{
  "n_layer": 10,
  "d_model": 256,
  "n_head": 4,
  "n_kv_head": 4,
  "head_dim": 64,
  "d_mlp": 768,
  "vocab_size": 2048,
  "activation": "gelu",
  "norm": "layernorm",
  "norm_place": "pre",
  "norm_eps": 1e-06,
  "positions": "learned",
  "qk_norm": false,
  "attn_scale": 0.125,
  "bias": "none",
  "tie_embeddings": true,
  "parallel_block": false,
  "init": "trunc",
  "init_std_qkv": 0.0385,
  "init_std_o": 0.0385,
  "init_std_up": 0.0385,
  "init_std_down": 0.0222,
  "optimizer": "ademamix",
  "lr": 0.00042,
  "beta1": 0.9,
  "weight_decay": 0.5,
  "lr_head": 0.00372,
  "warmup_steps": 267,
  "schedule": "wsd",
  "decay_fraction": 0.715,
  "decay_shape": "linear",
  "final_lr_fraction": 0.0,
  "batch_tokens": 32768,
  "seq_len": 128,
  "doc_mask": true,
  "train_tokens": 279200000,
  "steps": 8521,
  "dataset": "wikipedia_en"
}
Each number is 500 + 50 x the weight over its row's rms, rounded and kept within 0 to 999. Layers, rows and columns count from 0. Numbers have three digits each. The size before them is the row's rms in percent of the matrix's.

# layer 3 MLP up, 768x256, rms 0.0568, rows 46-67, columns 128-191
102:498626479447466569476566574579467507490509561472377532538478580500419488510523457403468493593500460444474484514476468459467502508540517566568469416500434541550446403512429512448532602512479536
093:500531488430512472448446549490524514375488610537464581567525523450517440428614499501450535537528443463440522494507391479459513501604477493570495510591443543535471515476477505510469511520563497
095:520486535485453490512420506462401530519486490534486553510525459540512599508426482578411465491483464531436485479524471498561543487527524426475561468542425551502569529564571502459464531571511466
100:431491644454467535498477439516491533438489548544462448561546541525589550516477513529493499428498414380572532493460545567472453451506484460414494513488495503518510531516494381533449392498499448
101:504521490496533560519422535435528499480448346559523473576419499482497499484453535445490477532439460500492489496524565489478475529530470510508529482450423544523573548514545494466527526536489496
104:506546484451431491488553538550572516469481463430449551559531574470531493562418385481551441510409523482457569535487570502528527568479489470435517483483553563505540502525523499532494502455496454
102:498544471481543508494517523551553514613473444426438521571505509508538435523496485529401473504628487475503515515465456434390478446463522502514527517508524537404532476436536530492415450439544463
097:579559509553445519524632432474527545442472430514569530534531594525577456525425497489504627445504578442548487545362509481479556508582489515380556483490516460516510496506574536461589512549474482
097:520529515492512591492516419469460495494563454414439541491477538518555518587439480546563372616532464466481556525616522521519459498575474507588524567520473587587501431503437504530497471521498447
102:428527484427493462449451514541517418381476409501481570576516603463482523484563530611449500545480504525568432450355458430506528491423466503468541511601485496529541442451419487464578494458494478
099:512525471502512555486554562603617482479463487523462549568520446468500532496468456509508542469530559440481620526443521497418486499551566492505513479389515543510583508590500474556524563521500489
099:615472559393418450464481544472424444429541534495485547500530546500473516447477493529463431465466459464530462479503411501501505561501572426476495494508480490535590475564453503513509530462525475
101:580483544502476506520435560537546499449437490522561487550518541467544446483548430544427566511498460380626475598480486434572449540537499503517507609459438475486445529542437542589597476587417522
098:536421497493496529469541484522434496466513462499472439570520462525552448556642466405512435539493531438461511511593482507576480531550383581349515497502454687553480499437465481482423526517527445
094:419494535513527518472582360478559530417505413529461500499503531495537422562459533516536561418522511446472542478573490512472508531509531494480454551417513454570501484435578506416506549487467506
096:562474481396614602546525440511498425441487530478532484645491547528629461447566513458472410551415413501527551525548469451437491504514537594410502454500603487466550557509544476494536543449480491
109:521450512424579516467564495443439554445551541606478480559452522551521559499572491462551443531565430405448515497493466592427466462464442519416508552398453578577451469530614509462546494394479534
107:499464481464413517504509380427502479499476462477470578500333478457517494475514444468488517523561495516507452558557573525544483491524605541466393529490531463492545504538487444520430526396479463
116:597565517455465520446509454515489538457457504528486479439510421502574534537513503497488473481589461417524511500455520493503527490582462521580486479460480487504548533419600335547526495490522455
104:565466568514483526539383531564411455403437492536514446582483520525502475419492520464456413416448359436504496584471511476428511530506612516604498627444433486504560503489551472493552428486463453
099:449509466447519544551544462608384465527575406519577587554519505522528485508552483490539481431596454482568480420551568514553518367526589452572450555458477533489569573484477444432482404545476384
093:461451536435507491434499495537616463540488533417505564525466543525594551571479537424518536548537584508503479497507472580406528479549474526505505467547516547365477474512452464442416452499469519
# layer 3 MLP down (transposed), 768x256, rms 0.05, rows 46-66, columns 128-191
101:558540491535557536579485419408479453511493516617554542501538417511552471468500513482457508459472487429559547479549568450493513490485469565511522463598438499503483508485455593556473453530479549
091:560572503468463482583483472521401602520449449496571451439505394555483509529603489524437556439510488508518397383505517469544480480508580418430567556363510510518597512457535475471489540494447478
093:458433399533551388540629430467600519488508480556536468510537500455475472415506507449477403469550464499522470550493540528537515487456474499573562571472453535467361459456558541505527509550474432
088:479555520457574495437536477521569516511538550492552531564464523504518502542538546566512492487448504457561455546533481484486492485522454562475559508521429473516522468482510342646518461518456496
097:511519490457544421477549455543536513520494518511514489588578469440479495450541481505570486557428536545556488510421481511549601526479497456498497408556545464538518495557504556484537506485471444
105:523499495516460473479500477534550449578437521500577418555456556539493448470496497437488421582501434405527550535523510497518462493507446443368495520469516582407536513420479467522468566487519605
109:506473452469475414559460398518458603548494372508494468512635438498470624532498482623507492564529527475477468448556579516509505557531441463414463656551505465447459495498489499518513537494504494
093:439529413481534443454524536508500550524573556430405465526532492572494631499480483544472486481434518569495514461553493501542404442469572454463431369484519460529457466508541479543449419481514532
097:475521535449578477484488417546581523578442500491448491526471567583455504516573483501495535430418573537468446524414518463436471493446527583429509475480465517446443497574544506476673416525464413
100:526431582569536508534499396471460449496441553546497482657435575533452468522452483451463492541411404411556482486509476497540442509504504476586551511540476402540469600557534506549606511492446454
109:476553514507527458550520505563528407447461493530435484431550558460548477435591582535409583542549495493556447518466518481518559569587563561562499473529449443430434426483494460485458497456446567
099:549505413565515381499482533476504512594482493433499488459530490520506490513383476491507501441532510512558419461416450482548475409421435468505467607563554485511486504533483527502587531462506451
104:537445575485541503469476504414552596537495421395501447484507522460578462485506434430511550504567483484494502455502502527481555515546458497602417483554521479519498561438571490461482422470508452
105:517438483529580582465477477464500531526492521457567641503492459454510533450508476461447459453531533540463497543480509547513535630482500504439540427487514441464506562479469481494440588491502574
095:549435431504515557531526481588591540556476451556466442466514471487513449497474453536522503512521603543524541578534543575581497491493460553518585466468459543539460574533443494483544516603562426
101:519513509511418387591511524474405485516518564545435514475460449557505559413535504574557517435649486521463386516572447593508542539506533510424461469512492506505547540396427458404567534497448533
112:532496524591533498508455479582480430540558480459572495478484565525484560418424452440509456487511554529556519513515474479533579479608512592449555537463606434509462518451429522505519458441483513
102:566531577486533457581494501600548446415481513553429478463499582478534481467568438473455581462512518455510492653446534558569377488434455520529435497517461528539440481586494495497525500451505429
093:471520518485471545493476444525525501475573515483537502451525503485516512476517452522527525482483519535552449526492508475457531499441494490496485504467492537458476563499471296485504505485545482
099:508361568423516603498523512541440596540520442449476499496568534581416516442487492457476505485554563486486539511582535508642468404528559451505534515521456455544489528472498600551576522526435493
099:519487511501371480484537494453481440464506421446498447446411482457561488506542492569546489532525531438498492559502450480464434504532410481519480527602496460505492538458522504429462416508502449